From a checkpoint of a small transformer trained on Wikipedia.
Size: width 192, 6 heads of 32 (3 for keys and values), MLP 512 SwiGLU, vocabulary 2048, 5.73M parameters.
Architecture: RMSNorm before each block, no biases in attention or MLP, untied embeddings, capped logits.
Training: a variant of Adam for these matrices, 120M tokens, 10015 steps.
Each number is 128 + 24 x the weight over its row's rms, rounded and kept within 0 to 255. Layers, rows and columns count from 0. The size above them is the row's rms in percent of the matrix's.

# layer 4 MLP gate, 512x192, rms 0.0453, rows 187-197, columns 0-95
size [ 93  93  99 103  88  99  95  96  79 102 104]
[[ 88 128 102 131 156 181 119 114 127 119 118  70 136 120 128 118 113 159 134 152 152 101 105 133 115 101 133 117 136 115 131 114  89 102 143 173 170 135 130 140 135 113 129 172 126 148 132 114 164 153 120 121 166 106 140 122 113 144 122 109 128 126 127 143 147 136 139  97 114 140  95 157 133  99 142  93 153 136 142 132 160 124 130 159 131 140 119 128  99 150 119 147 117 156 144 170]
 [152 134 166 142  76 128 115 117 126 156  90 132 145 117 124 143 134  83  73 190 131 133 129 126 101 128 117 141 116 140 110 119 141 158 139 114  84 124 122 146 141 124  47 122 163 173 140 126 111 128 135 108 133 120  81 134 143 124  94 152 115 102 116 131  90 145  96 104 112 164 140 151 154 116 114 144 184 130 159  97 167  90 130 145 101 119 140 125 102 136 121 152 153 122 150 140]
 [157 163 142 119 140 124 134 142 116 137 142 108  89 127 123 118 121 121 147 142 142 161 113 105 100 146 156 180 105 111 105 153 139 153 168 136 145 135 144 116 140 159 122 141 141 110 127 142 150 138 102 118 107 133 117 134  84 114 117 144 163 110 153 144 156 138 108 153  95 149 137 156  80 171 169 123 170 130 129 104 122 119 115 131 158 146 152 162 156 108 151 109 106 144 112 154]
 [151  95  93 125 135 162 160 139 128 115  91 127 183 131 126 147 104 113 134 162 103 148 104 137 113 159 106  91 121  73 148 121 103 119 106 142 129 127 113 105 114 123  97 142  98 116  89 146 171 137 142 112 140 154 131 156  96 107 130 114 119 121 106 106 141 111  96 124 141  77 126 109 141 115 104 130  96 129 126 197 146 200 117 166 129 101 124 147  98 179 119  92 144 103  97 111]
 [143 130  75 139  98 166 167 137 134 152 145 116 108  96 192 129 136 145 110 162 162  98  94 132  89 134  80 102 151 165 130 134  83 142  98 145 100 103 104 121 143 115 133 116 209 136 142 108 131 126 150 133 129 141 119 142 118 117 126 141 100 120 162 130 128 144 145 149 183 153 126 147 159 146 175 113 157  95 165 129 156 107 144 121 108 105 125 128 135 119 100 152 147 166 113 112]
 [110 195 136 154 127 112  91 194 111 110 148 151 162  99 145 141 140 123 126 147 147 140 119 135  91 126 130 130 106 117 110 128 177 131 134 142 145 146 134 173 113 143 131 170 139  86 150 117 151 125 136 177 113 113 124 100 109 147 151 158 177 117 121 116 148 182 166 103 135 107 155 120 124 137 115 118 119 144 148  68 146 103 143 100 148  96 131 116 121 117 145 156 130  96 178 114]
 [131  97 165 144 123 120 143 145 104 142 133 143 115 131 112 131 135 151 127 116 119 155 135 147 165  84 129 134 124 124 163 139  99 121 125 121 124 135 111 180  98 139 119  98 111 143 157 167 128  80 111 138 150 149 149 113 110 139 128 171 113 144 144 130 171 104  81 166 111 147 140 145 137 179 154 135 154 113 137 139 138 121 134 130 129 120 146  93  93  83 153 125 148 161 113 127]
 [ 89  87 106 109 128 148 143 167 145 126 142 114 132 148 127 155 116 121 133 143 128 100  95 169 143 163  85  83 125 118  97 126 117 129 123 131  75 125 154 180 128 150 129 170 107 125 127 164 108 144 123 122 107 164 106 132 119 150 135 129 143 124 101  93 156 113 122 133 113 129 128 118 138 139 168 127 125 120 160 100 116 159 117 154 124  87 111  87 141 150 106  83 113 140 125 151]
 [152 141 150 130 173 120 134 140  82 161 144 107 146 125 101 120 144 115  91 184 197 140 114 160 154 130  91 102 122 121 125 143 113 151 147 153 109 119 107 141 141 110 162 112 141 145 139 145 117 112 124 129 142 121 134 158 130 147  96 110 144 119  76 132 139 107 121 151 130 128 184 121 124 117 141 145 140  80 121 150 142 123 157 148 189  77 164  87  79 162 148 127 134 137 131 139]
 [138 144  80 125 155 111 134 116 111 136 108 103 109  73 134 104 156 112 127 154 141 121 169 134 126 148 105 122 124 103 119 161 117 149 104 118 123  92 124 140 155 152 141 119 101 120 124 152 122  75 111 132 111 101 180 137 145  78 123 156 150 108 106 136 179 100 124 152 151 117 106 136 107 136 181 155 136 147 158 166 115 154  92 122 130 116 156 141 119 134 126 135 132 120 120 156]
 [107 156 131 138 131 142  84 110 101 134 150 116 107 154 132 119 147 155 113 102 158 130  98 127 124 130 121 150 162 152  96 129 136 100 149 194 115 167 150 125 100 119 124 132 180 154 100 106 112 152 110  94 145 131 114 119 150 153 105 110 176 142 145 139 135 126 160 110 133 147 115 126 127  72 136 122 133 153 157  95 148 123  96 110 129 118 129 122 154 116  83 147 121 131 142 126]]
# layer 4 MLP up, 512x192, rms 0.0435, rows 187-197, columns 0-95
size [ 88  93  94 103  89  99  92  97  80  98 109]
[[135  86 136 131 125 121 124 171 147 129 204 149 141  92 134 141 152 121 136 108 153 115 155 105 155 150 106  94  93 127  99 128 122  98 122 157 110 114 112 142 160 145 116 146 116 120  84 121 123 157 134 156 128 120 105  93 138 123 152 127 132 111 145 122  82 127 165 151  91 152 152 115 112 173 104 111  97 165 138  96 125 165 125 131 174 118 137 137 119 112 121 132 159 145 142 151]
 [106  97 111 108 116 132 109 132 115 127 177 114 145 132 152 128 105 162 177 112 118  73 188 113 132 142 109  84 147 121 130 124 117 111 127 156 121 117 112 150 166 154 171 135 142  99 107  97 136 112 158 162 119 126  96 110 149 115 139  87 105 127 132 110 111 134 122 129 134 134 117 158 110 150 170 124 112 173 162 117 143 170 104 118 172 155  95  85 106 147  99 112 100 136 113 133]
 [153  93  52 121  78 113 131 115 146 135  92 164 131 133 107 139  89  63 165 120 139 131 139 170 138 159 142 119 119  89 139 119 135 134 124 120 141  90  90 121 105 111  85 143 120 100  88 113 126 146 159 144 136 147  91 128 216 134  99  97 143 133 134 106 129  93 139 134 158 102 126 119 157 139 137 155 134  89 141 130 117  96 119 124 121 123 138 108 114 146 147 136 121 121  90 117]
 [111 122  96 164 125 120 140 120 149 136 155 177 100  92 140 106  97 134 168  63 112 153 169 104 119 152 133  75 114 141 136  99 150 110 152 114 131 112 118 165 106  81 138 122 131 137  96  83 130 181 147 162 114 146 113 108 126 131 120  88 144 115 121 146  91 143 129 121 147 133 119 106 150 128 119 113 138 151 113 107 139 113  96 136 152 155 115 135 123 120 159 136 118 132 156 113]
 [109 123 151 132 133 109  98 109 131 104 127 155 158 100 114 138 156 120 137 136 108 134 174 157  96 134 131 132 133 112  67 101 138 138 108 138 129 150 151 133 141 127 157 149 116 155 107 143 132 135 101 143 138 155  97 138 143 116 168 122 154 123  89 112 148 140 141  80  81 139 128 141 127 107 102 115 120 139 126 114 115 169  74 141 160 137 147 108 101 182 162  98 130  72 125 144]
 [125 115  99 109 129 151 178 112 140 135 157 100  81 106 114 105  94 107 115 116 116 105 113 166 106  90 108 143 123 127 136 154  84 122 104 154 130 103 110 135 135  88 117 168 140 113 131 166 147 141 120  98 154  68 122 150 133 137 124  67 120 129 128 106 111 111 132 129 122 114 142 119 116 140 199 144 121 110 133 150 131 109 172 173 155  97  96 128 108 164 106 137 149 151  97 135]
 [121 129 173 159 110  87  72 124 140 118 170 127 148  77 144 131  94 119 119 132 121 139 171 125 132 133 116 129 132  97 143 149 165 136 167 125 134 136 123 138 137 136 129 105 134  82 112 134 117 117 131 135 149 144 152  97 166 125 111 122 123 157 167 139 122 125 131 131 117  80  98 147  99 101 130 151 136 185 106 106 109 173  97  87 149 179 122 110 165 105 161 120 138  92 118 126]
 [100 166 150 135 127  99 128  94  86 128 147 117 122 125 137 123 147 115 144 147 123 134 130  79  70  96 128 117  85 148 118 113 137 148 134 120 119 161 120  49 167 140 135 147 157 100 144 102 170  95 110 135 129 127 126 160 118 155 111 146 109 137 132 123 109 170 111  86 157 122 131 148 140 131 121 123 120 155 152 113 192 110 143 155 153 130 116 138 109 126 135 143 129 136 109 105]
 [ 98 171 161 159 131 155 125 117 139 125 178  98 114 127 151 153 136 144 124 197 136 113 158 136 120 117 103 137 145 130 151 108 110 131 128 146 135 107 168 126 150 152 101 149 173 185 134  86 101 138 132 146 148  99 127 108 127 136 122 105 137 146 104 151 138 113 147 112 142 122 153 134 165 147 151 109 131 107 158 109 214 171 120 153 172 129 127 152 105 142 115 160 144 131 166 130]
 [135 187 160 132  91 139 132 131 127 149 179 143 165 154 116 132  90  97 110 134 156 117 137 102 130 122 140 169 107 121  78 134 163 176 123  94 158 137 129 147  83 137 125  97 122 141 121 127 111 137 141 115 143 128 125 104 143 119 138  94 112 142  74 107 110 122 135 110  98 144 141 117 138 100  94 118 104 125  99 124 105  51 121 110 129 128 134 126 138  96 133 154 118 114 120 150]
 [143  78 150 121 132 125 104 126 150 136 166 104 122 127 145 141  92 141 111 113 152 122 112 131 135 121 117 118 127 135 151 103  82 134 154 100 116 128 141 128 182 138  92 118 138 115 172 133 123 136 103 138 162 115  96  76  85 120  93 170 145 135 158 132 132 124 141 131 147 139  83 104 136 123 145 138 143 196 140 145 151 149 110 174 122 112  96 108 169 154 146 120  84 111 118 127]]
# layer 4 MLP down (transposed), 512x192, rms 0.0411, rows 187-197, columns 0-95
size [ 87  92  94 103  95 105  96  98  83  97 107]
[[104 109  98 147 181 151 132 121  96 100 167  89 152 111 113 102 101 151 153 131 171 116 137 107 155 121 140  98 119 103 100  82  93 109 149 167 125 108 138 137 132  90 130 167  94 125 101 156 146 151 113 165 155 107 104  98 135 127 148 116 109 138 123 116 140 161 181 136 104 135 141 136 122 150 107  89 150 139 135 121 128 135 131 170 182 133 125 138  97 130 107 130 133 140 155 188]
 [157 105 141 132 102 130 123 132 114 154  72 130 155 122 132 171 108  91 112 174 125 121 126 116 113 110 138 126 103 144 118 119 142 167 147 117 119 111 133 137 143 156  90 165 172 159 122  94 110 108 119 122 112 114  48 131 130  87 111 120 129  89 166 155  92 148  85 109 113 157 136 171 127 118 110 131 200 171 162  98 129 114 119 143 141 121 138 119 118 136 103 131 134 125 116 143]
 [ 93 143 165 121 136 117 161 156 145 141 149  99 133 104 148 184 180 169  99 139 168 132 141 122 161 145 125 118 141 166 123 128 107 101 129 143 146 145 153 130 130 151 146 129 163 153 146 152 124 180 123  74 144 129 105  92  86 109 184  98 138  94 130 142 139 145 127 131 115 135 178 119 139 120 109 111 103 120  94 119 112 140 107  92  99 176 150 140 126 109 136 159 145 137 149 119]
 [ 87  63 160 118 123  96 105 101 152 161 133  90 134 133 109 144 136 101 129 121 119 104 123 141 133 124 119 122 133 144 115 168 154  71 140 135 162 115 153 146  97  88 158 144 100 131  98 187 114  88 140 105 142 122  82 125 118 155 113 128 125 126 127 108 147 133 132 119 120  99 145 114 159 134 154 156  95 120 137 119  93 147 167  92 125 122 117 133 184 126 123 121 132 167 115 122]
 [130 110 112 169  89 140 151 137 155 153 140 153 122  74 158 114 139 140 132 140 148 113 103 142  66 126  74 108 147 141 101 100  99 155  91 127  89 126 131 115 147 131 130 105 193 134 129 112 140 136 129 144 130 141  91 128 133 127 140 148 111 121 130 129 166 118 144 122 130 188 117 145 156 150 161  80 145 100 186 124 137 115 102 119  91  87 138 114 107 174 109 124 137 120 129 151]
 [102 132 123 145 158 139 160 145 108 135 180  94  91  84 173 157 105 132 116 127 129 132 125 123 101 138 104 103 127 120 138 183 153 124 124 130 137 122 175 137 145 120 117 154 167  91 158 145 126 150 127 139 125  80 101 109 134 114 120 101 130 134 122 137 141 115 118 119 163  86 140 134  99 146 157 136 115 119 145 117 165 123 132 144 143  97 104 158 150 150  92 125 136 123 156 141]
 [132  87  97 120 111 162 158 123 158 138  88 128 112 147 103 147 130 146 119 115 138 125  90 129 141 117 153 123 134 141 127 114 119 107 106 122 109 104 143 111 119 162 125 145 131 150 149 111 125 139 129 134  98 120  93 161  90 151 117 172 120 130  94 147 140 132 154 110 151 169 143  79 154 130 132 109  91  71 143 125 146  86 145 145 123 101 114 107  93 135  64 142 113 155 131 154]
 [ 81 100 105 108 132 125 143 145  98 116 134  94 113 119 124 157 131  96 119 142 133 123 110 125 105 150 124  97 100  98 113  96 134 141 115 124  81 146 156  79 145 128 133 207 146 126 134 119 155 126 125 126 108 152 123 164 115 159 126 129 108 135 109  95 162  88  77 121 152 123 138 136 136 116 142 142 107 149 164 114 147 140 145 165 142  96 101  86 140 161 117 101 115 127 123 127]
 [161 122 122 112 142 112 117 123  81 149 120 109 148 116 113  63 130 131 109 135 196 178 123 146 129 114 102  92 144 130 103 127 144 142 153 155 111 146  99 149 125 138 174 130 158  88 114 122 142 113 112 110 131 140 141 146 129 141 113 106 113 129 123 100 105 130  91 179 139 147 144 120 154 155 124 146  98 113 101 162 100 119 158 141 147  84 132  62  86 160 157 133 163 133 118 130]
 [127  42 128 115 157 128 141 121 136 117  83 153 114 106 140 135 142 137 135 127  82 145 100 142 150 130 124  82 152 128 146 105 142  84 170 167  98 143 133  93 158 116 110 112 153 129 147 111 165 130  88 148 125 141  91 130 111 183 132 112 164 117 144 114  96  99 142 143 120 126 116 120 154 154 113 147 124 134 107 117 133 152 143 191 119 134 132 143 144 171 112 109 138 141 131  92]
 [126  98  99 120 115 124 151 145 108 111 161 113 142 117 116  85  97 155  87 108 111 133 112 170 117 115 141 132 157 142 101 104 153 128 165 107 112 139 139 111 157  76 136 156 164 126 131 105 119 120 155 121 162  77 132  97 104 161 119 143 159 116 122 129 130  84 145 101 107 117  83 121  85 116 155 173 121 181 108 121 149 103 104 109 162 162  81 118 156  94 135 117 107 112 127 108]]